Weights of a small transformer language model.
Architecture: RMSNorm before each block, untied embeddings, normalized queries and keys, shifted keys, gated attention, capped logits.
Each number is 500 + 50 x the weight over its row's rms, rounded and kept within 0 to 999. Layers, rows and columns count from 0. Numbers have three digits each. The size before them is the row's rms in percent of the matrix's.

# layer 10 attention query, 128x128, rms 0.197, rows 65-127, columns 96-127
065:537485394478410472508381480534597530490416556502560444578590514517446471493510502454501522507457
055:483460517385584444392527441450500465481484464462616547519510445472501458434481507516518580520444
084:368439508541492518533486507456537480522444582428514493469511476512549565443504517463433578519441
085:569562493556502554558473548555477533552514470605485492470448556550465455576504511425575467461541
062:592495491378595501487531435506404494506474523450521525492514452474442534462457534545561630499557
097:453435487418491447440526481504470478455479532384545479534567408523527561417492499499411548530468
079:423578522601533510552560538494602525547503529654486473485444526497484450546502508380503446451479
094:468582525595502511562584490446559531556481513626453515563452540500525426558465481430500452508479
079:464540484510531528553488580559530465563436486535432493441453561445483501542573449440602508482562
100:452560529522469461515472552508554529551500503617414463553452531501528416543544427493554556465534
096:540503498487456462550421462592523551466526465463564558407521587512493423521523533494529496413482
138:448524503426510497569425471510415461403581431483594546438561497461483530544439513460477571530522
077:461488558472548481462479450542527543464591541512512516481529536576503552533472488553525559531561
095:484548587458511552542491533443446481393592468594550484544470481486529514495445469553442536529487
110:414481476552510493476525462487441468549470560460445566497516519456388498508414508507543509558481
095:463522555512527573569477426441514521519589494559520496452516557601492486446495599486384459433496
108:462468507496495453551494493566498454495424482540507497575503471513559469535613543561501540482540
090:492519520413473545427432537410425487522515427528466513520567413440487525458491487553572510646467
103:433420396457563379520474473552507407431433448511549540423472430451485413549526474475460576450442
126:586544472503533470506538541512524476514394418486466469563488428428581466529584427579550448479476
128:514490497409516497492396409491462502422558508455507531496464511538518472514502465459465454467496
130:511553556507445488538406555545511457489477501479557433410499523581500514460545529526436409366519
100:533550507525537528509524529571512551518600452534534536482528550443567506630452547502509517545496
101:490408502470663624488571445471528517533494543561464475485488507437494506533489568457542496564470
107:487421446505500468533508454515469558503458517526532500574435409509566530564531557419445539463451
124:502472469511540505533517562501567531505453465525449418523593567475520489514523475548474533542588
102:488488417539559373529511459544591434522413491487510452519444549550527466481504545512463521435451
099:431503489498452596524402498573415504468524529480549468500403481508517473473548438475478573455543
091:488498612453515504517486495397487466471518420572474392470511494458528473420509576507495466528548
139:508570466536573499523536532430583462479505463540527486429502569416505362546507484539452445491438
122:541460539503510427480510539429471492519538579472509436528488532576592542505607534544480443468587
115:518484524582448484513380524559463560429555643481479474440560560461502521466509473569455478512597
110:514543458489490508450547553524359468509501400524478457477447509445498421541481486428486533492536
096:512461543435517497494410406488536550431566500449577516570604521491489533439453518564523553546535
108:471529437505493468551514544438417424431554419495464465466545558403561439525468527487497548520603
112:494518474618465502451585536501527544586421583578453491424449551552483538554547464510477447455436
076:603480515508498505438472456606539592536470548480542510557500434583532499424527406513529513426494
082:454504438452580425494528466471381430459482402491493541564489370442540455491525537470493529535428
102:499462514584521503484579581497546518583463560587416508444496495511464488520564468454515446418482
096:533460517563545483412491546519488571541460505542434446490512458548489513444485494491525456442453
098:524467527537496527532512516428514555527508601573438397479514556590498493553515442483443404365490
098:530496604528513509488527560462550544564485637530381486493462533583499534486568445497446434425425
118:498532486481471484487512473499520454499470466504555608479504466443458470544438419556541512637547
113:502507429395479500589429488511408464420470375487580510421565562436476519495485621479493531543524
086:453475463495588512459527581494461498521411503530463387598479457507506598512596578469517475552479
096:596459538460483538514432487508451595455522523536541456477549463544541517387572557559440475433458
142:408487489502563560462553519436512436556450466595457503563503459537449536568411488517516590623467
103:606588563588498553449514487506526573422514559468518535525482426567462542575541490507545451377487
079:572570481512537491477480511535518465511496494483509412555504454542516461531600549582449460424551
082:471508494515423493526503492553546480511494541497481476506388390515497540496523415477507517509537
073:449461489563449435434491541548616454551405461399442521539455521521519480548559469517482500489424
097:547551492451521446464499496518395563464456509470485456483525543450518494459588534547556468458545
095:563539542445459460497458479510481501439470564429599611450430439525510403465577429475486412501500
100:445549569448509444529446510536470521424502537501530448482469521538529465492551450488340467387532
086:552501509467601541423533536548504519469462415496554568500535570444468407520515564500525513512527
107:527501508446516393492418499552492530460478483417467504403496596483595497463592583488453470426534
087:571467457464545469578467463532355573430546492495548476425476488494470411460466541557539505458506
107:589510437449568551578496446511523551468474528517539463468448460478443423437569504509558532417477
091:574504412544573465439494491536424475516477537486500551456517464506474462479521525531566490426477
097:484474435535445532498439477541537545503457517476545519573513475496423534385481450528491464508452
106:459418483474542483413524536373481443566526495567396515442566529477549530533449542482495534590528
086:454513540480475565518514600515554432456465460531435396501531419456447375513499587508559489560544
116:544501488565501476513479481460405531501538525540521524499431445479539561506539409543559425495617
# layer 10 attention key, 64x128, rms 0.194, rows 32-63, columns 96-127
073:507524558456530574515573530475497598402500483523574541544489498417490574476511481490555478453551
086:534462521447563562519590523404464527438530438582515521573472494389513467561489540502553523444529
072:467456500433520473612503478459423490470433513462509541517497477472490539571474519411459557354523
092:418459520462500434550506583422546450435459437497451395429520476491516494560464501398490552486550
093:563485444574413511373532424557537576574537571512500558602531497495493520432543472634498402550444
075:370457486510550569581507445536499533472413579484401508503516457448539546446479465547441538513489
068:497453534450480487445473519479383441460483477459517536468501434581553428541488489557475531532506
101:549549437583430538431523472545489515659501570458461530554531579519430527463498518592521472567474
092:587550490613445522465511559528506593635511551534483518529501520487470455444444486550535386494491
081:456560483509573491418477480485512535623442608506357503542482448446565513507459446500397530599519
084:520535531530562524487476507466559575534476502553433438512472520433459488459500476555516460501486
088:478523418463422423575476513484418425499432449485520464489503473487604505543553539466460497488449
107:421482482453476449552569457492471410423471497428621510537533472473509517515476564458454601561479
094:488536365580456525573581447586518441601416594472562505622518519549515505466608520545498486511506
088:471492482567536440540549456485503423466439484557572488563470369552441485490570559517490512468443
102:379465381471496524420508433555528487572505509459492625460504538471426538511415445461524558569581
107:554467483476556572479469448408591468543601472508541456497438490548421437465523560501462380426472
103:456481559534527509473485501515465423486418477550562542536487533578532452570543527523443518521501
112:472508453424498553461515605431464449544525450490489414529438435465515420498513453525454479639495
111:445431491477511400452501544477510432557458481454516411494418396467590428574472508498470567494437
101:540580554501439434485458565512487482506422489531466486603484469386618489531638416522504428499482
114:430462434399507465381431431488468508461508476505442497557426492443496466497506436438501405510394
126:508554511532434516476436533495424538417453558433508484495499494473548485456560493505481411375478
096:589484498536518468478527487519455513548529553582578549448536530441566494540498562459464495468484
101:565397547449598575442576499500468505466430538491446514500474466477552454588460503538435537441459
100:480448451511530483478511433543402569435404460538426565538444456531486542514505504422507535439467
124:525444428531583527536489521491506551495501541481490448513547534502475506457498524585472564504506
108:539477410535567382473536465486560378626437515492496498490467507516437509533521548474556480474416
118:480499443508513520596471523558495468550467562494665377491413454486421477476536481470463539470580
096:499478526445537475557552432426472420605508460583424478483612507532520558493404593507459517521516
113:582527396564523516556510543453570461478548430473446498544534541393501321526518484508462482471502
105:588521501501552487567534554413495483577491519550465437507461519584492524513604520517527506520574
# layer 10 attention value, 64x128, rms 0.182, rows 32-63, columns 96-127
106:502552462525411473527584525483450469533486453493515512441499428489509445537587597451439413447448
089:492538610493507572454414543435437524473492505454499479424527571432485649461456450419470491583571
088:488481432518424550524467478579511529515531499426535570516569568438487522454523434513535497525569
105:572617543474537581541491484454455463508427484523486435457520485438466547529504536570460465537503
103:532544500479521500533487444513521384497465462551482556501362511514544476558535492477471533451469
092:468529528498536549448463508489488578489528491402524557510549526514487491475439459520673485512517
103:483560603483464506498376629339423526523512533483475401478469558448474522482483472518470501577514
096:523532430562584597497518523491458486494464463448478515469520480516516511533453499411557468519476
109:500467477497428479511470559533542521511508491444543523446603556602385436367557469537524483500563
099:478550473511499548487471458499457567522520473402515538520491550448538541518451486519576469516480
109:544567469512508522483528500400490475517501537491482489470444485407495525586422546461438505498430
108:472578492445489597508535598465545513488518516505480509436567552508513472431537460442538509525611
086:555598431527533530544463570496470466493516507412494498520517618491497530487409478383534507580529
108:527553517487521454481402502384507502501574461571521462442445460491427455570489456504518534483488
111:434515461508467510491486514479575541528523581452533576497569530573512491390462536467609510510565
094:461507440493485478428519527431513519556523572477553484507515536431524439419479531536530486443482
096:502526479483466441505569464460561421521487540522551393524458456586364451490507567468474523430453
108:483447619496429402499397587470458498515441531479471447489510497537464550524465450466567522531533
109:488370468522539471483582439489401464516443491521504481559536499530483478458477598512412435473451
114:463470466510507505498513519465524569517552495383495481496593609482498603450422481559439551510445
108:528428425527571453520507398607529513511530445473525483552456469525487507567479524580502533444372
104:522430369537507490488495446688577499503488478441490545551452518548572556479507454477550498476497
100:488507523524532473479522587568492575523472561392529533528564466527547503451492527412481476514475
110:492417408543522485473566481542531469545406565502496473548501511476557585497369503478424527476418
110:521504452510485452522476478449553399542407474487506484553460459618375434568493565457529517439446
106:532571555495544480510469572500479480470562484469502524484440498447556542587454491550451511537479
100:477500529486499443445575513492507548515507516488547466489601395558503412453609548476613433447526
095:544506496541593546464482432493436520482479510532501476469431441528547469613473492449532519550461
103:521530522509502414486525493442475474533455493485518515507464483512493514562565577427448522500393
098:514457493532488561468484468498497515463463524511533487435501495471597518518455423445675449530541
099:482432496499463515535532441454588454518447445536465546408431403574440465475537612471512500403504
101:481493550485447540534443550515493542477501458476477480446565515398369607467466524573434436498497
# layer 10 attention output (transposed), 128x128, rms 0.195, rows 64-127, columns 96-127
095:495556464566534447502450433618570536485468486454562473482548531509446553455507543419522590427499
092:492425569522501569542565499404484405522511491550360463518478493411545529493463469522530408614509
080:512439579524547557500587535408471384497494417512404545508493435515538462557471442483539528567572
117:484535477463470530410534482475504577488556432534397530418538423458538575580443485475543501543466
116:554492497564495539530478457528371516471513410510463530510483518474552536550486452472524502501499
091:481387570503521509517508509378512496469537455535468492507484464389548419562428457496509484593469
117:472481459497446519404558463453520442493461509598423481537533404451519512458523498542501497589520
100:489388532483543501459539564457503577553519479526398458507437490505524475523429406482505500536506
118:496472569480512455517457416524385468562522411441496513495522513437505475546458564540486511573445
097:534412583522511606431527538400567425429475455636398537486512456440489387528513477477498526495475
110:543499407541456571541571473469521430545497635568477532486552520548490491475478456564513448523571
097:524414532499435542572575425496416418586552527483457452601517464494593615571528546610503511638561
092:606407558481507562497587489389432477515525477541403501495427499430531444519488435497428472561481
103:499537523562465532533553412446482503524487615527496542451592501521517540467462515588519461482506
117:555455526499465463542455452507436407537535477482620459578495493477550408513473583578465504563501
104:428494455534444451526397475551506418534460443474580515536583565474493452504503602589518471547559
092:546608440421473525539439388598403530511536476453516542444547508528465565518498570512430561481456
107:583491524496548523530532429458448532513542535488468508520438474439552477464564495506482439527464
113:440576520466535440430458560622514563474492491415517503472479509474388559467488474424515579450457
120:471479539410491521475507590452530409507465569502523525525457490562497474498426466615465490522484
108:531553535448560540526492553467576554419516525504589581441487509555488378500483451474458503406447
111:555412546463576530530490541440497421499495435517522499521455487524512354491513474495449470435482
110:453514432459505439523463477523588483477513501453520430564482547534434467454546561443493551504421
124:614454448484512520489480478523487392553522555485540500552366550503459402473482480556462455496506
118:560479418527518423549456450536412579492518493500512587484502495504480467525488466481438531494488
118:497542516540506576515539437465551501466481558519463502461464516458540469497498434481458418508483
117:403553488470484413554372443539532544511492455428528460482570565469463527504513638472560478490473
094:486463481525531538469533472446572533482494550492415453489470501467494440483497515501492440510459
105:529586416567489500547475454563544463422469581468543516514534577477465492406560519444502460429477
108:508437539544551525514503518429499457528539456545422414543466434383550445511468531545555401542553
099:516487491564530504560486453578426628503535535487488490505584488575523546570482544556489587503516
111:536499573501521496500590569470557568530509532563494553451502439590501514500461409453465579511534
123:414480586526510580510585510435522461473483450584492505500520490449552504538499485527497511494509
092:599618448478474494540425483533551542455487488471570465443489536487483486472501508477506481415498
100:560541498551547524463430522513500595450496568528538464431540545547491488402577476492439417428436
088:540533464458509568471500497512483451483467551448559534553597417415450568523516507557555509508436
100:404468496501517487488551539523507463538461424475412506574422444457539536553427483523449547607561
099:589544539483512493500400517523512518413516602472544487440535509500476517408501511481496353443415
082:504568457510476484436548480455568416493436439430593495540530485503464476496436492559599564447510
093:619515507448516562488438537527458572451477627462570492439535488501427512490568538494467481461384
106:576522492467467485544433527483474548488543570555506528423504495554493510466481486507468466480496
107:494542536547595495503461492528495476403510513459555493442576489478479490432479536528517400408430
105:403499488489581527494576486519505484528473392463494523572502507482490479567455448544495599532545
110:572587463506462516535456460490444552483554577559559464430510588573493502447514539414479413459504
082:542485505468542435517495544631474579486483489470554520518518536542453486526461493515409517547505
102:418505469465530464444526482540509494497421452526470551554474493475508497544419427503523630572563
106:536567516515457488569424448520533563520535520567573489495523490559472490437499533495478439475487
081:507487494463548572528463469408568483485509435479487547518519490465515471474431456518564501454541
097:410438514454549462482585500491515494575458485560407542539440392512533532562397431539516587615598
093:475497586528413404586532475543618479580534431524568517505427553557497480551459487491512458457519
099:465378548509545525478564614435476382571508521434429566506520407459455507517425543538539498481477
099:564560514493485483471411500474466545447515581517518463410525545553464469402519530433492413419412
102:464445569509606464538543478549512457503483496467499555530541461435486503504436513494523500517476
095:527562477514488450591403513526493548449539534450563424419521541468500481448600523424462551451471
084:581513566502440538542461458474518575508536531520519514491484548530446482535548549459496401445471
079:496484506547532448556504515527508508607565464499617517517447481560472480518481562519486605521457
103:408466513424508471503594553497552460473460521540419532577470383510488546579427443536459562618567
094:465508525520533457509529439522539474518479400433513544532450508448498459599453473508528583488502
082:556516546445491511488438480485542502491532552551456581455513482493496539486541563474540372406495
089:519528477471565467494535455561470505524450476441552554512519458476488513574463486596522640522510
107:363480525524525509492582475519547452538500390539451577563500488468525496572434467558519534525557
101:569558483459490479528421470529503534497525486484576476442469521496508501473558545513488474417489
097:453508536448507509584593497477523468484508499552443445517468484516454563492513559507411436540520
091:549509541487449518526495513466512494420536486502503415448507543509467479451534516455502373447431
# layer 10 MLP up, 512x128, rms 0.201, rows 0-109, columns 96-127
029:480447474521513512485534550480556505518427553494498446531424515520517460514439496506525407544488
089:455439441513523608502516437554552538554448514500435446498518479471490444527517560568603524501593
128:498448519499518447501617540427534440521475509543557466537495468561481420538502496559408507504474
097:525575467553533451435458561539527524522549477517450423469420532493561546546510497476479517512516
105:503538486537473550541597493509473503488520560592505479478506546497521485564564492490565467519513
124:511396580506524530492524552487524548516540552561434485617523461531522421511499494528406391458482
096:560440490498518588485516417484449548510571463494517466397436413496507414485506574502438456400546
106:555461475497425588470474445432542530558492524524456614568531492518516556485434443523527524551449
123:511562486612416439444560548526493466599465457562454423478553459446545391475576516433579523406549
091:503522443522449493398473472530569495536525518616439490568480549447462504481495568591548518497358
086:553444463549460510479488472571414460585530486422539414521472459358536526512464455425447483563486
110:477473465583433549451505490558465479562522462562501569560419518471582419432561535507452495431529
107:503397542532545506450518458434572475505454499539508430447391438572573484470508464512443506491513
048:538499490476438546531601463476610570541425522514431462547489573516531468477517485573499443438512
112:538597565528540445540505489502479494544483604520522499470488496467644436545558564537514459396562
095:542502560629481503432507564413498544591528542551428493479400510518488515519438442500448506538530
111:483530518578525562396527462500560538508449417436440503450451467503502481390479494511633526513497
046:530460458498441550506498504491560550536536500472584405511415466436458606481551500601470451511520
125:482463529553525502443570530539585514576523579559489504467453401452529341526429493489565515440491
114:417441478519600497513606515530479516521499518540483433440450424523425463578528520504471521406512
110:511456465474598527494559507548465491496514509432469560475491460436569442474584472596549408499530
125:579566468531456488409535524473645496505457505481525424524540472512537483416486444488454494488524
103:507537608540383522510484485440557464526413473585540548478400452570511472498499473529562439552505
110:549550495561482552459523565423573546522482631519490529526465487523524534504468400547455503459497
032:561497533539528483425559524477562515556447519531483461514382486524475525435449511499574445479520
116:515497481579488527561455434468507462544505577518518492484430488571515430470457437599545357525395
111:509560474506420468530521493549524582505499446445510531438562412525494546398478511411522541480511
095:567536547542505537490597578453447567512608537556539480434510517555584388479507487530506544432601
113:547449520579563407478480496522560507538465565454483491470493489501488519476468453513568554423431
112:515474463499545458514516480524558502505517553453553450499531540510496412439470454481469545445435
129:513463511642486471529520493435492462557454578616535556501426455610496460425422478538432518511524
030:473483543498534521550528561501542490600454553551476449557408490513530528480469449529494508527512
106:493410519582563497470560500425581626497455486455537460607516503417483485383492432567439540511491
050:446523539497457509487468562476589485499509472564385437600477504431609546522530533538558512548447
124:493532397522465523430477465487457523484528491503397419481538479613469549482503474524495388422539
098:553544532560499488446504457487440541549554551490435437444485468494555554457523439499508409464546
103:476502489480439473459505467465538514504477566521438561496405463445596477511563481533525498474484
039:495504510523530525483590477514547560580491534527470454507434510487481513455457509597586423457455
099:460494546597450485479463520466596537561440488634548518549535543539566446428453480447436463540522
104:453572469507460500412519526508473543530502546495374517486527513520600492507491445486537426481456
115:531480428619506483487489490415498521608492473490481458523465537501478510410493500544555494544503
031:471482555579588531414540539460580601557430528558494516563437499499531499505553526514571448410496
106:535450461585521468534588579567526477515517539431509444534425585557448491454477580445429471458501
111:450549488486517542520424483471537461494448577455484461488540550505514486420498391456472495551490
102:524487491541525596553537454420460507521532524507452502486464501528500434528532510462411486507568
103:498508491569450524495583534535465497525509545502523476413524471432585447457525518492575524478522
106:482370505494428544474486557561505460468551506468446570591474562516534519387534437542427470416547
121:523547523583498496474471340459478545619479502500477411527526487471488485466548486485480547576505
108:506469470620450487434456459583541536484548590508494454558503472466538566431539473553576563531483
088:600474564504469453359571518539490570630482475511356494490501525528464556496427514488462450430551
097:447442581510463494469566562545480441522397582466463549565458428457530511432568350499444475537554
109:496520551490512430504502509440580536527506557446440466487521537527529472519463581472526493557504
026:479499499508533532531590489463579509583454563586498504488444466474539456512460495532514424459478
114:555509612523516472527464625488434546483552599569456470406478475424522498570553545528475403503451
059:564510457536538570418456477441480505524494516540481410544476471436535450479606446487493533533451
100:535492538499583580511556542564544501507411490524437446495489567504485475486406550620473498545445
027:515458524577523507415520526539541577544503533483482470528428524514496543440458489514557419430460
096:529484546519591490454577540525514493538430434503528524422431481522471485488465583545448440427496
101:521505560532419452498526476519422503516526520460509456469559444491500455448566471477489438513573
105:502433572513431501410565489485564499541492497540421541443518410474508473490519429596435463586486
115:524598561519574494530462546492611509544460617548451539478530497563539492491434409462450374456418
054:503506447609466477504495608477497543524555488532450535606452466523502525456537418616557414503484
113:538485495481498575474561548472506650477508473543504452545415389521507391390594426532504422540491
106:533464519499554500537473465423481504513523511576549579493459533588467513494511470538428488507423
117:543504503481567642490472531493463566528556508535487523546433558459465534513489493406499544440504
082:592458588521496484421542504523542528622489523497382511493484505568457570431454432492477449415463
113:507421565507408534495504364509537478538474524605476515497421522511507465484466529584561443521475
094:490469423550441504446561495553561441571497508426465505454519447490522496509581480494582515461594
101:572422467578509524489493443528501520522462503531469421497521432454501522531500467392504487530533
072:498511492513527534480536450517501499523484513486487438539468515526507449473539499511919486467509
120:518402567507461438467551517534517513556533555577491487504488536563574537552499469529517478520431
035:493509572556543543429590525539516513542440479538475472555412536496513495497459500583572479536563
099:466543433510487577475489536524486538516527488452521432547415367489538459458512445488455554542532
112:505480601611430521566455543514538397490506521478513469468416482484503515453493527560463443544513
031:530492499509571476484565577506563531573388583534435510474431500516500516462515475604575401562519
101:552406567553446511479438550518481473479403506509507489474478550470437479534567582461583446501451
091:481421501530484483425561528491464417577476493475481567586423429534546491532378370531423523542532
122:532470435496545588490570444543491593520453500465349457561514483499504481422531496477386542518493
097:518457424539552512430631413546503458511517486474391553541477419453429523542499479412491480551526
098:546503488497508509463514539513519466543464501542543464444484526455467552506571513553566516460528
114:513514447531534573534604523436528496549491466512412462448468413509555402473553579490533438524556
104:564491523504498594553446464423506501571520528440418466461441470492514493420523462569588546482514
096:519416525555535582480531541402525457615392507584467517463444445624509472403515433587520526466573
108:514449560510520465503495428492510616498478488523507494456393497543424586451529379465461568504570
107:509395472548515526494474507534557468492530478464441529516478419428522500524552439485501496519525
092:483501616475502605504540496483477569536594536435512567494572537543481491507524477419522436453438
028:479538568533514505502571495441553502581483547506479467528433500552478437505481461572569433450415
111:544484464558503557490577448416483557585561641487337528504453519538539502502551468456484460451478
085:503444406523558569441504551529574514556523545523407567541434439570519568511458447531519459470527
109:455533531496575494453503503523489542557398492447451494487497529414408534503532462536575431525475
116:552455476568558432441497557515547517576492571612407537577472523528489466594522479511521469516487
028:541487477509532581438587490577535516578464547545444497530387505496480536477458477505460444477528
114:500495487514565438488452600444569479522482541576516526496466390493510387504440399542417462507446
111:528464540471516519548548517484482578520509543511464588468545455510503442535524458494487534474519
126:493464429488526518497576471504546462490431508550484525529472425461449476397564509520476535461446
099:479538607528501449465443499424552530536543494515515434624496558510560558555510459471454466566565
099:483561504487498488545481560570568521499527461623420403571473561546493580477501516457544491480481
096:477510517615637594375612464473513452495502530552463420507551415517505520505484491594531507554493
025:514463521539578553429596509381541524603433536510414473533452498484526468562485453521551390479489
108:478421469565435592510460446452570414502540434454447520491430384579518517435486505579540564425564
130:567447413609511602445504515435519553639573565467490529494428490532477432582488451575421508410514
103:520569539516545480461478615483590554524500536507403484514484503534458428460558511454492484476433
117:515501447553476539539517428464505435526417520467545591627481514478508496541561525501449522518472
113:489498388577445457461581628552431510527544454435473484563461448526502513435430465455454449498509
134:495516491546624461438571514445522486513473513558512482491495446614542422562486500492454497493342
121:501559458573466540573501512404545479537400497589476394527542575478548511477476452584560429522499
030:508486504508525501428596486477572523552448529507458502515445500519528457445484479561553493491501
112:500473489510575509501572424405526482534508499607485495604463446547474420474464500538499500519456
112:432459474545506612509557528447475443485498502452494495508524471536487477451504465511483472443452
093:509488425532555342483455503410495496455381517583497557530531522521472471474463407561518488504482
# layer 10 MLP down (transposed), 512x128, rms 0.275, rows 0-109, columns 96-127
015:512548470582446548553476463486440474537467463541443528523457332535538498561467501528527499492512
061:506475506498443421524424594494552590485466456517593530498465520489547494532480584545520452498557
084:429522482557465621489402589520505519549422472512437479536534542533524532562498472487557516538492
070:493432448543525488528428464506474394512528460381517588497531544467472409459487436446419491512472
072:581478538548456500568459493586480411431493447466513525399553414528526547496458516476597491487537
078:510492455532494463603348424551474511494554414613512487604540524468465513433488569505481529502485
067:338553461552523486514497410501497550501463569466515454555602589507485562479477597500488489466526
073:579458483396517524552500379458418510524493504500519537445499531511489430571485505494504466476494
080:546593483479426434529527498496557467469393495491585484498464474520507488499443462544551580475564
066:514489495514388435522560439487435509556489440522518549555369477497531527509450591448529560543463
054:548472495432452583507475556509415498393425546432516529558504479469469407469484493466486566521382
088:498534520500568507518492520453420504459499515653493389529523538519494540460481580559550626462502
075:426556605458469558531442519454437479541495420567496486548562533538531482557409502451580522571496
030:533595480464558539544560486468538550457491530432561473580433442389441541477519504475421465456543
075:478459486461492475482476430568521420584558388360527458526561533490479447594522420462452581469553
067:520469477519506532574478508525526575527497577482445468491500455600504387500517532528508537449566
075:473478352513562458548413419439454461497602435465491486505496462513456558427458506395528514536389
031:481444488459490453499504510473461493492523418467502580540590482467493510486449510501517470601539
081:521543435486490455550493455519578406434520425499521531403527456531403408563525479524479528477528
081:547504518599496483547466539481544547460495608487515494499425583572537497512563470415524447485499
084:474536446542484453500468507587590425528578565497572600392531481583509439511535555416561401502506
084:475498511419540541543468429595483524502475513446506518626559427484579476514501541517431558490470
068:563471465463627438418432567535496475481535540543474498538445492419409451448438588518484473497564
072:533585593531516542565501630493533606464548534460465514383466515458540621479515439548588488530583
189:494499502498498505498496509501393499499422408519843269499475501508500500499496497501499501502501
079:494533425425532501451469533522541469410490496509484456469386532462407446526450491479416528463542
070:539540456479444436490451507550536442553523522418443608556505548499532576540441492521579446520464
065:495445500510532451476477484529604424473394388470551655457479428529514482455528415553430536442466
079:465515514574417460539541409510526495483515543503393515455566469496556527445442534484456508466486
074:484542588467482545552520463511468520598442578545448456571572516494496601443505426475526492490496
082:541506611502422579473482563469497548538607567425478487454472405545568506477521486578570519515500
019:426447450489423385511522595548444502521507466476577446493540506598519530467506520604526474467534
072:520423504495503387576476586520560488453508476503509564506512432475519392523574572505468512584453
049:494513431502433448441525467546468521438524454502499509518532488483502521494552518468533496541513
078:524441460531536557503502434490506504554517486523459566587460540526473556523466588488505536455440
072:452494498490498557470556544482586497450546461499502458486442546507446444439465492539573603444488
073:504565436455471502438440483623474433521439533475455554497510460585457560524446466554481533581516
025:524487505504490468542532521550562573495465479477510494581556516553418479478570464506436652507476
070:536534508528485502498588492454451574474541531500400424536502423467457478521494452453487538395462
073:398491502387487498468503505502549538467495541456469404518536541513577478499432543471526528466520
076:462499396495488437451515497435463486488465455455529509514473421512491451531546501459540445513612
018:478482453477444489457401524511430388539433565502506485534551477517468549539508464470521559630509
078:508383521530536341416517561479443529527509472592495552561534527528636533449447453495444464533519
074:433615484533474480513510467492424483566550456551497543553421477562569492508540471470498482355505
068:544411491516419495442449509502405525369466455562539503507473468581422428485516582515467508499569
069:469523555542517530486510558446525420447515433553561448497430501505448501443493449585528526402581
072:485461492547501450562482450486514539529537547535506506523507541473490516612544474503621561524472
076:463514428473543402410509521466452525486520436446497501553395428563544567463492639462540435472506
076:443464548558544520544574544535520477493461459394586472581457471513478573464505515468494528454506
058:519489523497526501442416531460531509559577578502433569585548521527464430571426473431488560429490
074:421565547463416500537487527488450408405509480479541582463588555476488516497495608405447519517531
076:552519584533499523415540512542448492500491570528480483532419499465504513469426532507464535522600
017:475470503458542563472506508431427385490559551514471454498528476531506453561429443492494561469513
075:498523560526465500550475555535570539491588416529560438540545593459423471530565510526581503526588
048:510496473548393504562578486514529494551457619438492432531476567560438553439480542520491545481500
072:471569481512580461500468468506477447397589506502493578512372493431456504447435465466422489457556
014:494544526477511530539580482458441415466479432495481514485444511558390413466511518510570447540526
069:455451482562478529474489477477552545497549508486506353547454533544542465585455496449534421535520
071:523482440530491569487442495544565411484527481536525577512474531484528509487448520558459484480516
070:422526521433545464577540507506582489449494485501482548441504531509539574500477512543498468468471
079:451552503508452531469504526551535442486407554474548413520440449497518492469524513476534506482571
038:501515598544521474505514478451462404470551483456485513457524541425456493576525429565562566528522
079:527566507517449482486521479520505514358503449477481423488441572567397463517465515467500509492513
074:554481499474446489503580507475496473504490472540538550572506505540437479463468509412451496450513
078:534525534486447550434518526477487548484574470550532592520516414517531566603477480459474496490488
051:524502483485543523485501491501571450543569573484496593501526447530459412556455466459564569448497
079:504463510457468512529437432559483433505491478528488488465484504470404494487462565530512522482515
069:524575525500545484473466476432450497503540517544552522497552582467492519484480503472533509561458
067:528560462499509500500422464531429513520454455494466508411576501582480556473522538558466543519509
467:363501500570500505506505502488502495495492488412446605426559575495497498498486506418325397500486
082:455565454365449491454440486520514483417502511597539537491548539453413456471566504501490525485555
055:349490469505493521537510493493516501480499487474523514512508500531501491493515490483273482508474
068:497464440449422560549504498503497458518493415458533468591514394532507511546369455546656498497445
075:508498436483566354536470467476526465484402547592489575519519536546535561496504494558504461480446
018:531474459463470416554536396589472542515537524437524542510465467536444491496481519505466506470446
069:548468477467553489520477600491524552410414493534486452467548547500513504460465552583492463464529
063:606543546486537540584528466439474507526492538604528479447541558523451517486505598497482492404478
078:528615509502469425457460499465425513511524472479448488444585385390512526514571494491524508525529
068:501497485482399459545596512443483539552469526577502514507591567575541444423477578460529527557525
071:519517445539492483624576479450528421578480530466581454503493511501503456460469600549450442479512
078:444470526360589443536490465446487473518471507412444492524347439533441522589434556489553464502542
077:454528402551506415527580508515474447396572491504526558586467552534555524541547542491416470457532
068:554458392583533504565433414612516495571520487471409472570445491462484477481567504540508549548572
074:506610504504458490460485569409501571497604551538504492520522501434495531514455597540513540479521
073:462447457461515432563486515540510524551441559440552558590554482482394413427496507585466492612467
063:603481569492508403482405523524412567511558507492571598478485410504550470524439582518462534444429
018:475529502578541429500456462461597518485509425444549553528530516606486555458505491492557499482534
073:473513550437574526441427543538510582504546473493468597452469511497518515553488533427509439470450
057:506475463439512605384506494577559458372410460562494519441519572526432531529592473513568473440525
077:401491477492459486395553495564478506566459494471480530521496450511474412438557630476587408536497
077:503593475455403525431470481567515533427471451537515464364476481514396494545476476494432403393527
016:540529482482407561503452591445541475555458538496549509530416552560492379528501550487563456491486
079:519430416491450385464540475508499463474480490484508437450601513502460439431477475480612481562524
072:538416471541504505383583563490549468429551442456568464485502491517537454492508544501452536518451
085:509444494530511449475430475469519547513593459400454523445493494515535573420473519462531529439512
070:454553515428422560563537448487565575474439536426510492460532525533609461519580515499497484517464
076:502539517458446509414432467474476371499460509500480534496530524549541483540481453519569460540591
070:535511528509344533441527563520479529531466548465531517465470462494395558479452457486502508480520
014:501531471389525561551523532477473399412404515569452488439524487518535522538454573520503411464505
077:471541542484478550434512504453534495477457493439532531506513598451478528542506575505501440456455
083:596544569478562428477542521533479452504448436543564537404528598522481502434469561534522481459451
069:520517528435504492547519577533399561619504568405581480563462519455448542518548555547435501479568
080:417554427474489465461488612530506585569598483652525552529482397533427489475569439468628460490503
080:457453442432431439495473463621539501523563504483462434516508580479464554497420505474459620518484
079:512477481545586449543443414433396379498513481593527509481495565609425480498522462446460608475555
082:385491513493488483571432503417504524450342492410621517467481426509456424487533504422446432437533
050:501515515671489500507478522500501511492509505472507507489516516481510504486503505538519530485501
076:424477483493491528543544465505455514470478457535538525580552505497409482531439462571513473418481
073:495406557567545537487473489480593420467524522525530524512460443558466484527423521484530494437529
068:488391508437497589498577490439498500549454520512502435473515476491409502546454436458528467426498